python train.py --num_key_value_heads=1 --head_dim=64 --intermediate_size=448 --norm_eps=1e-05 --lr_mult_o=1.35 --beta2=0.99 --max_grad_norm=0.5 --decay_shape="square" --final_lr_fraction=0.0 --train_tokens=369900000 --max_steps=6185
Each number is 500 + 25 x the weight over its row's rms, rounded and kept within 0 to 999. Layers, rows and columns count from 0. Numbers have three digits each. The size before them is the row's rms in percent of the matrix's.

# layer 5 MLP up, 448x192, rms 0.235, rows 141-208, columns 96-191
100:534497478521471499467552520490516502477463453490497458506498526505464489470499491486508504461499543478480475490522479485514573482497496494499516470497505525482538514486440525480482499489483495489534474551554515555506522493513490500492483506462454539538485483525516503527466498481492498500
102:500518508480499450480488470490479473535545548490508505476517472464473480475494469557499473466524443485487553500526512519467517508538475503490492521480477526441496519521495489522507541470488496509513489496525517484482464508495504505464489483501494500488520472522524519504511519439508507460
100:476474494436505456498475509519475516510460497463489514493522524473506502487460498519473500499519513515498527535504510536495497507472517496488494489479519562492462515503496531502471514525540513498497481512540532515520501544480466481528509470516495536511505455463568507497466497463487461449
097:535492517499491475551542499450472482520492507502458507510476473550513504503481503508517495509527507524528524515521497513509525527510492531501481514509512485472523492543542490522503482502508522483518473544509473514533551476562498507495491479494518477493474509471466463494482535523552505515
099:433487508507512474512491485499527461492487497512472473477520493493497476510507514491541520494493467480499527492502491524465516512476534512485520555486499473491524535511511479520507529483501510538540511495509515526473463508477508516496512471443523558456545469483519487502516521522505482494
101:530485515517475437537526506500505536493505480495492464510500526530502508428521527546491518485507511505498504488478498459460516465482498494504538460494507470523505517490464480541503527532486505506512505494476478500546499547552493496508544494476553501481452513502519519498478478523476478498
100:469531498487486499513499529533467530533517471484496539518491490513474509508512525529521484544561508462520530502502487470495494514490516514487485458540545465557491468490481524489446498491486481480500458521480518487513506483495574502472481488491524493488478502465494505558520518506491438486
100:471483471565474498486517473507472495496465474552524485528444502475496507510580489500470536510534467512479520479508505494502459544473493536467487538546463502492472497488480501474523505483512492525473469487500467508479525468525511515455468523566506486518479512531498519539509484487506484500
097:503491471519519484475472475533528464552475530493497504497476531487468535509489478475500456473509493507481446522502493495530530486476501544499529477497514519500490498506500493476483458502494491460481492538518510547551424509519498554543482472465467467550524459513499478446503472499562499495
129:501522496477510527465462501529488489540462499514480491498457451504501511519514476458462484521508495503482468504533495490487559490517519513516503517499492498507540520503473476528488493520484545499492489481495506481494500483494531497514519454503526529488507493520518529526474524459498562518
098:524503489492545505500543504508497488513528538546521497511480506498457519488492519496492519463529507516518493486517481519527476526481457553541501516492488516516502437460524536512516503506467473473514542422542516486526461486455497489508512491489478543469477438480481479507491509454489481499
110:500480535491543554530490459531497493521512503473479534497490483495537505550489480504495459535497474494437511510481507511493503458527515507492521511482481524508517493486477537480503505513501471518494490488453531481454519464526490543501465481479510520482490509467535514520503492476499501525
100:500453563518552487474504490524472464486510461510500536489503523512476475458511475508516509507474529485492522468498494489456483483466573546498517469487537528525490514563508472544551487472497485475514484529489516488474479494545477479484471480504489481524479469510529532480507486507486518490
093:522531496475523478467537487479501515518552512490480486492499520510502517508524473454487487512475480538531472538550484510448491502533477472521522499493502507490484542511462531473444514454520506493517471506479506486525488495482484538554521540488474554480508468459540513470520501501508502516
100:460485504517492506504521507525499459484476498492483486496543481556506495502495519523480469520512482500524526480525493533502520503493493520505512519519491447523553465523540493458482471519470478530543497507488502533515507477541525505487484545506495518493479493452529466542483531531456466524
103:470529550464519476474482501506530491521542492448501529521460485480479482489502576493520522526523554499512526453522486483487461505482542510508466448464486525525509495531505480491448475529501470535487486476520489530503546479519500488502490496486502481493484467464512486476501514485527535532
098:491472491496481493520521542501531496513474461520511474527496507500463502482479480476485523539486525483527474501518539504518453491502461554501504489481546493460485513474481479536519528475464518458490528469506474510461465500495495480515528477475486478496488457494541539512463541475515522495
096:457545512507476534487504455485483527529515535495477472507518497501478455495511525510510471512429498508499553494505508521467490490494535517479497483521510516538479513512496478476481537450469526505515483509526522506483521458513478531420499512459478537482434510539527457520494499513499541520
101:527472494505540542503521514502425534551521504490463478473497489524501502481513499537524508501503536523513510529528492493519491489535461521480449517506496508474531467448515509509509466484468528543521487495529512514451478506443531512468480510469495480494506476517507500487523488461511491548
103:468517508492481518492476491519492517482532477501499472471494491480497482495513514511530502498477509499521522502542492482536531502509496471523512514462533481468480508479478487460539484503522532514533480458552499508498524521445514449500500522487503504493524472438478455459467447514458510475
107:555505518533493497494474462543512552475432483516505504486474493470490484512520509489551421491458492521511529487538493515528506530491484469479527535543551455504505471437523488506484489503472486497485515540492554562498491527483541496452516485521478506495500508476531476476483515493515501494
101:479468523518497486507491501491501513497535519493538528481503515453480495511496512486496487537464463506521479520510540494492462478470488517525526562492464526510473462443526453477487503452528459541522467504531471476459555456487523502509492471533495520494495493534507485483532492499465521487
105:480464478489496498482486464522485530515490452480485479518497484515541493522472516508527491481563469519527483494485544498454505566491513501506469546539488493513522511547510495530466482502510486549483455493485488475486498532493519463508518502500499559463532497492495487505476543456504510462
101:537487492517515541504437511484484517526542482521447516492496484527488522473477483515474549462528517510481483452529472469452521543521473505505475479500498541510527463524505511486511504502473453514503546502514492472509471463514560458481492500504537490497499491516480502503453473486461497469
101:483538561488508468484502555471476509459485541517448538560489450447495481494484498534526459525505490517478491542459495484525507537483557529529482481501525485475493497511452492498558455487501484480519487507485498498499475485454513514518506475500533507474532519508523511529491478551491456494
100:495481507466514512528501501533524500456516512493526524508509454513487495478536495486509484525532513499513498482486476510488474499487492505532501488488503444495501514433447471458517513510475517499498524513436476475473486465470491488512469454504509469471496511489508471574512492528499469452
101:532484507514501526500501516500500509547519508535490494499469473491484484502516504550497473538505466505516504511513523445491518510504516512492525503541512484525543501505505510511523489491518555507500495529500566510476525498464494513553494535482439488477485540461500456534504507474539480558
103:495481522530532545559487504483515514511484516522468539503482508519525438536510522544508484471497504507503480529437475473495474493497457527530519468485478492483511527524471478504518498478526471486501486483489508501469486528509511484521500548502448551509545544491481499490527452521495466530
105:500502498564477534493461489549552497475490493487484470492493531524504545477492469503504509537532516446478506502501487529486521466501496493457462506494489481503488454476511467498488471516492498487504492488519464487475561519530502480491509495466500472502508499540447509478462529504487501512
100:522466485542471470543506483515490492454497517551534493495466536506522451530491466518446503518560522513531474494484518508512528488496546488504528489544488483480518500464494487525484484547471493501495476492486498464500490526501483488459510487466515486485458521537501516511508502528494532526
096:500479514458476533524522549514502478522482511518496485458531525496475510506514492488488513516485486477507525466510489559496475518458496520492473495480534517547514508502542511480480494500482506444535505540490519519558476511503503497518491450513459516550514498519494529518540481513497447503
110:491542506453478484474479498504447456488502473530489460543517462534493512479489464496485501451528491500513460518503501482522490486455504535519505454498486500530485526516494470503509511468514535469512460525465510529455539522512496527469483518466481551461477504457480476514509491529506474491
092:474519514511481536512465506457544570536414469505525485546487513530517535513487526479489545489513521549480493483503486542501476513523524514506498512505454492467503500526498472502492489500497495493483486549519466468499506512500530507496512486437541479461521449540500485486495490496550485496
098:516540513490510501474541506522537519485473506480509493494475463508494494519527492477522522452521530478488474563529542517485497523553473490434493516549490510489517469466485495530498491466541480500511509471510515446509508455494512461512475531526514496495502493490510486511489539519483479472
109:513489489526530473501544508498526464485498500469509445498509552531508520512514478494497515507507527548588510497511501487502507495551532488480517496481484493516480532510465486522495471527505443503524496530545513495504530523519524536518558469470454514507513545472507516489523498476458503481
091:505507529510487496464506485514527464480526465506513507419542519535528462530508491497472529486499520516530514513485521517507496530499541505504493487488499522485541492487491500506481522472516486492509518495492552470473514538473494521500461473513505493486497483461520503488487518501467468451
098:488474518479521522519475505459520535482501501502502508542509515485487517547493499524521501483501500513466504502477509522472496527510526460519521525569468543459537468539476466516441480476478507479509527498511529518509536470515476495549507497498491537512490513530451511514465470485544462503
089:517496502502450552500479524500504492492465542501449501504494506461461488450510473508522500543482502501474513499454475588518472457512493503551474486498517459534519545502507514525471508512499490469518496520537532548468461519468488452496517540505507522506492469560505489483495508503478509464
099:447527475487528486496514490488516509545458459482463488525477522471514537511478500529515499500557512472534467512506506493509461501507475439500479525527492513478471511505483496490505535526513542519488474472507484480502505457542499510476490526454494487527518541538516475503489499498491513492
090:483466536480483489511503549436484545526508507484507505533531529534481516475559495531496506480493503519504487486510442511507469483478498507477479537498498512477462516511498487487469454506495482519489490496481475492513439541508490550470489528509486490482556487506521546471526508482513510455
104:457522554498485520493493508539515518526485497493511492502518527506489505482517481522525471505506480471471470526548516508485426530534490488505539495506465510466502472467537509555466492526508518514486508474512501517494486451485484473533527478511508511490475486471509486469491459481502491527
096:536517501530517517447512511488501544480510514512502482508559522463479454506504510506497512531531509489506517449513506529479505508485452447505462483525486520500504483495497477450578480496494524490514521508468511540475553528494498490483492478493552516515508460498531466483511516528502479505
091:509526495519498549492496503503465512461513522494506543477525500521528498445492471510525514501514522496471508490537468497501473507491543489513462515524505527530465485539484510513509477505507469533411473528468492480501552489530454525524520490515549473427526543494497492512456528492463528545
115:505485477470505531527517493502496506493467556522497509510474505528486503496480478497534486529468512498530475498498406528511498484459526450512478509521489526543498465498522510512469466519492470524492528535494538484493529525478505489491535474498509497495491507528528526512478470438513531483
100:483566451506499521485516492517429516538485484502521498504499462523538481490494518502518471482504545484517477512503476504501509511536474535482506485464433538481517474517494504463498509511487512480487542532472500536527506481486517493499516519489550471464504496512513516496510479477512501513
095:470473500508485517504520539463460516518486516508505531536549503520432496478497504539496481481488489478502504507505523490504501518459514502501516478503459476500495496503517540474490515552507541467486490500473482542500489496474494506520462447497488521462507475485488493533445470533516491499
103:493508506480465531489502480515501502511530486474480476574508507478511488487523479492464483511476460455526505524542494523481509481529462533481461559521515527489502479506474503535495541476504482484484535503457480468460493494479526511494491501472522518509510486494490488479511486488475534463
099:465477502528448517515479526494484518473509533526491484493470509472497552519485506531485564519485533479502490505491517548512462531501531427515515534551514534526508527500524498522501484490514476458515487531485517496499505487511465493543482475522512529442500558496549514499440488570513490462
094:471500490529504469511498492483544486557542456454518500511484520480526511517501463518470535497477538502463487523506510499505480497465510517531500531483500505523499538519472468538457519540502505521501485529493480496505509502497503556522491460523510500494490465491492490480464497458489479467
101:483514553478490465483484498508451514516462530515509530532468519499491463490518473478514498485510490468540515525545472520466530476498492488500521501489549491528495487523497502483485487497485508496492486499557524505509512500520490503519461515514503515510466507465517510468516473486502517531
102:478504514486478508483505487512464518509501467497499494465541508539466521474533526533506492546503479517505493513517509472461450522515515507527498460519475519509485535502587452508434495472501503518516531504482496514490515536515459484501500500502501500494521479463519493507491452510515454488
103:534529491517499485500538497493521499488509530529459471509511489474442515493509490491509514499515499542487484502493527501483521477470561528483454493541508487499472484493462490549492493488495484474520546498487463468504494508438537529475494525527525507546492486487569525475493461494499493546
100:502514542538538569474529503485523507516501500486517518457463534481553458516514489481528466459525473461495531521513474481503529479553505478457514495489486546528527534490502474538474507549481483483506518524533513491505521513533507493505514468511486476504498470527495483523468510504458526481
101:481471510514498462504517485501505560484503472487534514477451499523535500517531481488522528468490531515458492506477471514490471488472476499523502506517488496486524505522507512499464480485527492541512499485507494527562503506517467511531472455504492524472501477500519506456499509512535470509
100:510534489470516462518513481488468551507494484523484465482472521482509495489488506504506463441517496508512482465492486471495489446503461524458493439501491520500503496531487492517509459511505481502444478514475575544495519498546504516534509539496500542499517499482452484488467544469520463468
099:530522496485490531469503490522483525539533460525495496471528520496491484465494504489497504519543490454501535479555527490520517494447509485499539515460541521527517486499530481462532522460478479469506506486519448507502514512501453545490484486533530479508463466497529514529522475469544471447
099:501460500510496463550482544509498520477480509493465494479502474449486482507518497499492498471501517460519501506516498562508520518509509530484479525524469520499500519494505489472505483526494503528499485496486527475453527512509544483488514479508491517500541485470515535479447491487491554486
101:499473477514487511483509488497524512500516522505515529510562518507483528486495525500510508506487523509522510516455531441520453516510484505485513481531522482477454489507473503468535484492487495527493499520486498508463485501472551505492510482504480504529537505485483541505464485520479470463
095:481515474505515495468523520529560461527516492493517482498533510498528495472495482452485505511529488506503455517507475500522540477499552466516485467487522500480496489490523499467524532565489486495518515499521482519523506500533514474502518490496472531476512496474461518472501519502507482488
099:470537490516496526483509499497468483513529514483496502506499470481501532509454452488514492549520527436526509481512497506485498521533483510534500503486541529512510499463478548480447520510507459530483546507465457501483456475494456510475459526533531511506479510557434515520533509503518482483
107:501483482490564492507539509496437514522495512528504491465525545517527493503503476530531501481498516528504503495468475513487472495519488496540510510517528522538527485476492553487526484510481479470487524507509482509487501509457475479449528524529475540508530450521516475483493520543492452455
100:520528523506520443490520496523475483519484530511448501528498517505524509464505516506508514478484499453518462508487478525476456430493535472494486516508537494511491496486520520511458500516486540507533482519523525474513491469487500506497483525461529513525527471521521532486429492474526474505
103:466497501464538512465503565525515511497483465519487479494508481491452467480471503488503518511505494533518472473551487525488553534509485494541514494492483488526504559540541485487551483487447485510503504462486532519517533513545520527515480509533504478502504538494491505476477536471483498466
113:530472494522503441550563514460552490486476481440517481477548470527501530472491491483512495494533493485456515486496498533490536514484522527511478511520493508527543546473494475542506518529474507489489552502519503467479509510492484516502503519520516504498495515524483490472475506514496485512
093:454510481482493488517459482508487513497462488477500544484474528514528466510539540507513484491503536521475498512507506476510502509510526522478471476477472484501578500521480503480483497556480540463523538500490490529497467464451481564451521526489492464459491527481481518516455538527505493447
111:512525510483533530489507505518513525477537465481502515534497499529466537478527480499513483508514524520525488493494486515493503511450498511518471489459528489539510533548526520513482472515450487503489544495490476531515537439506537504494465483526517529516513471551493519456503569446489515462
097:515502487483500473490525527511472483484495514484482514480466481508535529504477512466486489474497466486476500496539492514532503472505489556486486503515520472472458526505507484530543535430537550484502475508464516511507494449461508480479499508520507450502464528514486480517487491525474498446
098:525493508447493553468458512499501529443511477468512513511489513496516478509527497511527493510526512509517510542520512521482503512501528462498532514512524520485496518483470516492488507463488456511502506536494467542526547487496483497458522525501497502504477469457474518513503494506522525506